python train.py --n_layer=14 --d_model=64 --n_head=4 --n_kv_head=4 --head_dim=32 --d_mlp=192 --vocab_size=2130 --activation="tanh_gelu" --norm="layernorm" --norm_place="pre" --norm_eps=1e-05 --positions="learned" --qk_norm=false --attn_scale=0.177 --bias="all" --tie_embeddings=true --parallel_block=false --init="normal" --init_std_qkv=0.0512 --init_std_o=0.0362 --init_std_up=0.0512 --init_std_down=0.0 --optimizer="muon_variant" --lr=0.00785 --lr_mult_o=1.5 --beta1=0.9 --lr_head=0.00714 --grad_clip=1.0 --warmup_steps=200 --schedule="wsd" --decay_fraction=0.721 --decay_shape="linear" --final_lr_fraction=0.05 --batch_tokens=16384 --seq_len=1024 --doc_mask=true --train_tokens=121900000 --steps=7441 --dataset="wikipedia_en"
Each number is 128 + 24 x the weight over its row's rms, rounded and kept within 0 to 255. Layers, rows and columns count from 0. Numbers have three digits each. The size before them is the row's rms in percent of the matrix's.

# layer 4 MLP down, 64x192, rms 0.11, rows 0-63, columns 96-191
095:129164123126178130158146089127156119136115146115131156127126082123139122118112089117124143134093145171117100112130133124109119145171129119118088117104135177092113112083127133113149165093153135092123168145122128139119122145165090136099138152141116120121161122172100105142136147115129146164
090:134142125091104110100098093108120147142123158119145111142128152108102166119122138119145102153172099156107123175126118139135102105119137134120107114128151103150140112171106127133100112088129114194133104122110104138121132109090141087135084156113090136126130139130132167161171136154150137104
099:154139100114135125120133126120102159157132153079160132148132145119112081091142142161116179118131092109104130149147118164115115135079082141178111129090106130160153121127129131148118113125120152153136148113131125063119152160112126178123148121120141117163148142149157154135084111120163176158
101:165103132139135174106113123092101131071140160147148100119114131132078104114156138169146098135124150096126092122146136178132136072141170137123127118175126118128136114122130132092147157109123146085122096120113126096135175089118162113105072125158121167139170082122167101130137116133119124112
092:139124104150125167094127153126110113108140109108156135147154095105096111132164119146096114143144164126140126143101129097099096143158136113128130113138129123131096152160131079142139138158104125097163150170094139098093134112097151110144138125145122132103135126197119086155158153107177127137
107:137141106151150124087162108124097116114110100092091116114138121142118135161141133108168124173139137163167147119152116113163109180104159151126095137181139087106170138155109149111101112123110154113140149112128141137175084074165179147115129089137111148160108144118131102134136135107141156126
108:095166094175146126129132123160141142162109129106150095126132132102114125142125151130126154102098095084111152111108109114092176133138128097098152120150098147119143132126171171087171111144138124141095177121113158100128163139080131155138152106113133151139143080144125146082107083096101145128
106:147112126119115120144145092137110129162172103099158125144097131083133111101130127142110114129117129117136146171106109135118146115142153132165130113153149108144120130133197168097160110129111133132161119135127141113123141110126131141079147080107112132151147137143128112128116174143139119116
094:151115073160088163178126141160109133097121095117147125107145100119060130132140126095124108100127114089146104124119121117125122112176147174113148114148128148119126121134124121135134098107123112130196199151124144130133147118135163130089125101134087114118150106147085124123142153117102121117
114:096102133124125123114126116125121154148107104107130144127104104121168126128111150133161124118132105145115164122104148133138126162129152115104105117097134087160114112134113103118132099169111135116147127112110165150104087147122132119132123134127164103140120112095112144142145126131119114124
093:173116089127080127119125133107111132145143122172109130103124133147134144096076129105131121156069142129159123170160153127114102149138115119122145121138106134121149104149106106171143126151139136119143114156155129129196115118151138141122143125108128100105116168098084162113134135156108098154
088:128085119137124138145150087156118105140128121109086126141164108114146152119132088161165135131105135118132118115118110158236122204090103116125109122124125113140114080170129100136106153120166130141129124115138124137115142151095087111175168122146092171138107160135152123138107137107134151117
092:147132113141129143112083144125138129113108152098099114145152129148059148092129117111155118098115142091107141133127142076057130189131144123110156176123146132145132092149119123069118148142159091158111082150141086160129094152101143091149107130113140152138135129114143107127123154114137100125
100:128122095084113111109133156097139127124118130153121127087164080109145163145120143154126107147135119144124107166105151134111111182137124098146090140074118102126076136099076101160143133122127125064110120188174137136100084115108090109117156136135152092101125118148119106102134158121108121109
101:112149140117188144118137142103168139090099132136102122084153078130161120138150152141111138181125099140124102100173142148107126255107147148102125110121129108148150098112075103152104153160120139086133119101167111154134077141142121130112160091170166089135106118165133151143140129154156171152
092:125135104141138142186140134129097134123129135134176170151131123137145126105107126160120133139140145118125160126120104093105123090123116109148120099084120129134111131099098118105109088103106139129182099081119141091129122092135147153167091159099136167112119105165090102164163152121146103112
097:107120131111140108093116120100112109141118099133110145101116152155140118144091150139107127139130123118125148116106175083111165134128155150130135136116134089178136117126144113101158117137106096100116120122145128102072138156117114156153141155116172147122120144135144131130100107134123101112
096:126150149090113112104116115103142145099149141138131108120121099122146130120123100149131122160092146137121135148152142178117196138088131111126142143097120121155103083152108079154117154149126128105135091121129109135166120108114087136186159132113154117108173098124154137128147109146089109136
099:077152132154094130187100117130123125088126119130110142142119116144081063126129114102076140128148150058148188116127128121158109119179136114112112130141147146143101146136148136146153075087160170124122159068172093122140110111117135141120143077123145136108091129096149121150113140102129139122
102:103102108083116115126166127091147151161159116115099118156142133125138103119092075130100112079103145170123084142107130075142125022098137149124122164159117120111145135126094118147115147157166135133129124138137148134121130116127116114137119152106123149148114164130140114155137118141132121088
090:124120159094166126148148145119139128134158109093146106136115113121147085135113172118141101158129109168127126128148174136111142099140166184086118100106105148137091097134093067140181168128146127116107133146100095133171104137122127107128123128149135114113145129157113105111127169109125166104
094:100119126142076132159126138069134148111122085094124103133098119149156133124116112133133150125143123169106156106116159146168106189112139150129078130125143119147145128179082147154080131125125121100119138136130101144131135080161109110128121164135121088113167129150132085174138136123128110123
106:123091115094094116124142159143155127135147135131144142145146155112100112159136125079161150104162177147145140122136119194115138051117131111129118117116150128133120140137148131184136156127105117095113136173104125180143091122159132135164133147112119096166131146114142122106097126113104132108
097:135130132120146140137106141090113183143138092158110125108147118197152137110117149114157128132095136155179140100099120112123085114115132142133165136106122108148127094130101153163115150152153135165139124133136108127098108139136091128100135160148154120082106140131147106139123140124127109154
108:163112124104093142138140122115140105111140124119143157156097173157096107103103137125105133097130160151134134132133117117129170062132118103119133177160136197133137129141142167096115125119123127127153130107115122104122186107092130137131119096092124137116117130104115126091128067108111151094
101:108120077140116121119127141140075129157171110125108158152158108157178147129123127103120155138136098105148141120154176104138138163120110100113149123112091108136125087133119131140119127146130101122132138184132145103105180141124165124150095130167097161137198143137148112113151111102173076111
101:106144105160167117107126138146152132113149137115144142081146093106176094133110130086123134116146133168108130137177094114094116103122159168118107091155166106063092119063137129138136159148142142118112135142137118099132157126087144150127126128118096135114099130110086124138128140127159140117
104:125133119062111166101116123136159152105118128170128142066115154122140178131124085104129166174141116152115127065144076145126106131135139147122127155117122158091113136141132093171142105107101152061078135142131136181132105081131146131126124114148118147090126124122140098157121111142127133153
101:117135153116180138067096133136127127130126144157105099077143162140146116137090120155119142145102092108169124101123182055133135181104093115164128114096129159138122111142102154125118135153140105161110107146130116175114136157112127087118132157139104134106150146124116133094163150155147118155
092:116123125166109152152125138151127147151109137139147127160196156107133149146164129123149093137114146156137146109117141113153116101123147122124124140060155115175154110139108106138100137107142105167137128121149128112131134123138121123078119134171132149107108146121160139098128162166147121127
097:141134156179124162089137119108093061123106144121128101138106118150084125121133096104120124090102122129129142113116141114162128099115141123131150120160103144143140150121155186104112115129168146109108142123119086127100128161124116082129105140121120118120157164091136124141137113145129106111
109:134128111086127128115117176177162115117110099149120174098115123084173120164137120132139102129106132100108131115141088130119127118120093118161139094066150149120125120114134101113085131138110100182145195099104117116156148153167114149151170144122156078118124149096090163105132136150131120109
103:124137146128152141115110114162126146135120156105135155140089146127105146083138122117140115111166103090106100126115053160116080108132086112131150093132099115128168117081145125113163138121146136136107131142090121088139164152165137123127109124139128135122154150134121137137132141112086127147
101:111165136140142120139127157122146115111113106161145132115127173097114134130167131105127137089141149126130162097169069168130137075098124083153152122168144103113149137082140138129116092117102144159153179084127123083135174100158145100121121120133097128138128098075129122105135118144120127105
095:094114164120110129112133119127116139123177154194098157136162146132155102138150143138165156142137135140116118110131137108149095104108149122140133115116159123121159150142133106099066138143071117120146042096150139133152123118137104148165140163118156156122074161124149136159127112171114115151
093:148099182138158080144152110138144139124125171108126132154060146125111121132134143152128134094115149140171141138103114124082119103166149154122133144148143097115105117068125131149146147131151119135161153141110173128091123163125097097152087164119152129179110127100149132118105122156149143102
110:114139147113114103130150122102128128110149118114109115122106127158165150133139122142114163155074082143126141135130178084145131186158134177092108143080118154134108147131083123154111117102153161098122115148128113168146116141114103121135119109121144113178131128156106081164139126123082086169
102:124144159096113157125121099151165091154128132142166069137115134131074146120079153122133159117133168174102086145090110118135112107122172152127142125154122116074135153106178141127117127122138097097126122148129155137115132118144110075098138147121134102103148135147136089110125149143089152126
084:167106114156116114123161133140096117118124123149074152141130177135160149160108082096104102132103116120127148134106139091116107157152119147113144129140170130089137125130132134062170117081116131111150087113128124143100127187133137116111087112151120145126099147112134145141064142137132121137
091:135139129135106122147157115158165151146174137078098108120110118139135131100144172094145083151147085119113125117130171129097142152087129115145122112074134143114129116117155122122111167122130119110160110194160159127119107117107193143091118104115095150136118130135143128136125124125141077140
107:116186160145128129142156105084074138109127139163131142134149087083141131160129132134119131097142143169123114141166090145104118132143122115123129106134127144169115145101069088156154105160092081127128115154126107133129079125126114120157130132157148143105117137136115109130133121078120134130
101:131114127141128133146135139145129149134113108111102133114108066106139131149131132094178127124158135121164129115168147117139166168127144103095107138132123137152144123123081174164112141076184098187162135109171133127158084158144095133159124124154088104130103168128121164117152115136102119135
103:144103136182125156099077122120108116150105150139149129153105114135124130131135155156122115048135113110112092138148139143119122141108169095138145124184050117188112141101135149139125144159156130171129115136110149095123154137116141130106104126125126119143151082108139144087131116154118139121
109:134159109111165081162096161152159139137086165140133121152136135101151129151181141161113152085162078112144134159110111156113136136142089120111151126124133155120138127118104121101108120067181151149108206091147094140159075137121120162132129122114166115132105114126141177124123133095150151107
099:113114119137100151142121127098103120126154127134103077140114125128170185143083154169104115150133165102125135128107161147139161179130109103139135162136063137142149143116123101128116154133144121130123117126140138159132121085144098120170109130116146115133126133125129149112136106155096121141
094:108142145092121124155130129093132097087096150151105158138103132134157127113162126127133104109107144135123168117117071166158083104166130140104147144156170149135149164141167154111121101133119150142124102092137103122141098148123092182114125122142137127157110104095137172153143129125132122094
107:160111139149156139122157139094165131126136121120134134117149124136087115097123117162127207153117151150062161145184138131093137158151125115180121120114175131089117117127126140133130138144115141143109111095075135146146097129128149073134129141101132148113082131120127106123112121133101108158
105:136121105084125101111115112151129140134164171122151137164130174109104147144112121126131105115177157172134134162129138157163147096101097191139129133178122131113162129125133125146123186149104180089112169166110079129141148132154145132095121118149106104128131142136173146115149130113139132121
096:128126116166149132144153139156143147100111120099182108125131128149139137164083092122137154167158099101133112122128178119127114180127076058146143130096093170117134171134122178136142110140149124135119143110155130181112137161141116156120141129112107135151141102139115155135146110111100107156
098:157140161143129113137109118137148111157128124156122080137146153131150112117126114151123088104135125085148101138148081148165152168130131144145106119182105155146163149127188125146144111127116136103065165142175144133130201083103123138155117095156128152122088092110122102128116167122151140135
110:116140157138125101144148111138157108124055146150132127135134140170127134127122108157097076130113120124106102134138185157124110141160109120135115138083169131152137137130178102137132102132094109193135095096145121156114106100104148123084149115110152140146095101170134131158138119090105151142
114:155152103159101148126084102167152151139107160159140138156113145145129143136116162156120146155146107063119115127125126158112111185094138098111130116127133106123138166148165145094113139099164110123147139139103161121145163108122166138093108111101136134146149106110131154143147132113151091103
099:101150103139131110131112131156118112160116149106142066149142146098129126122154106124117107116131121108164133131077114097092165107149110152147172144094135126134122155150151133140128153107114153151087115142126193135154122123149172187106179100103165151144141140164084158110109130130150138108
103:119126108146115130131096180123111083144117106131139178108112140131099114097135123122162121110143151098112100108153135135113115009200114147085162120126102138102125118126137122137140090113122141164100134090107102129109090142161134138146135182142075131139130124150136119111122116131135114140
097:170122172138125137145146157122119112078131117146140116105140110122160099114131121123133172167135105112179096119136112133146122103125122148151114142146168135102119159160156154096125109159109101161135124112124143137110210119142137152089152137115146122093149139146141180120135098173111125136
103:131111127106138121115109120136119082138114141112120096130126135111125102134161143093134105125120137101146107116084099094171144108077072119135116151153103175145110153154120132126143167157101111160112154156087105144131161154112110165148114140139114147134126169111146132120118125116133150120
101:081137162134107108121107110120118151142142100112076164111143138153088131119105122094120115105111128145101126094104152129160149139139126173141161151125115083110137139123139139128127112145145129145099102130130137133078124117091114112151120132147104131125132122135188107111115128117082159132
100:093128163144131113103141126126136139155132084120127102113135103119103121141136137101146101093164139120125130122104094113118156055144143123153120114123132069092127100113186122139152121128142114153101116144152121120152141131130143147144120177139113121151154127094071138148138128091175097106
092:119114140114143086139150097130114157130131123104125149107092120142108117098109128140115147127163137146119111166120141120134140164132097110101108118158148103116121070116077150125122093128075172094123108115124139143111059120153103143148156126130126122134097101186154113116093130115141155121
110:121109133085113131140106115127139075155133119155141079135141171117118133140134124117117127117102162136126136148141071092155120090136117103149106136173095122094125133145130146140153125179091115140139104083187112121129192122099121071140129110122144125122091123119110155132111095151144160187
088:130128154137149200132133114130127140116141142133157069147147150156116137108152140134089126154139146123128105156081174133159120103131137182118135116120125163119084135119077114110097099116157143086142154145112133103111183144140161096093111135173129127141131087132113100098112116173130145122
107:125107161121155154113158142125120111098125125101115175071139110117077158129143109137108164125135148186106146113147105113137096084152150130126089138134139131109127129125136144143116116147092148100143119161149117160116102112141129104167152116123145145117117136083118095117110146118144121138
100:179142131145134118113153138110095122145150123152124132126140090125196139130161117146144133157141070120168139125144158173105149130073118139134155117145125121122137149156110129128106160116125148105184073128119100098160126145140106102133147149179151089119151153113163182138156157144143143152
096:133127137126121117135156152124148142141152110146138161168118098115133102163129147134163122122094131112088126103118111114078139111112134117128104135119137134137113121104151124125160146106100118122106134138104118102125164128140146140106135140064076130108146097156077092134113107120152121099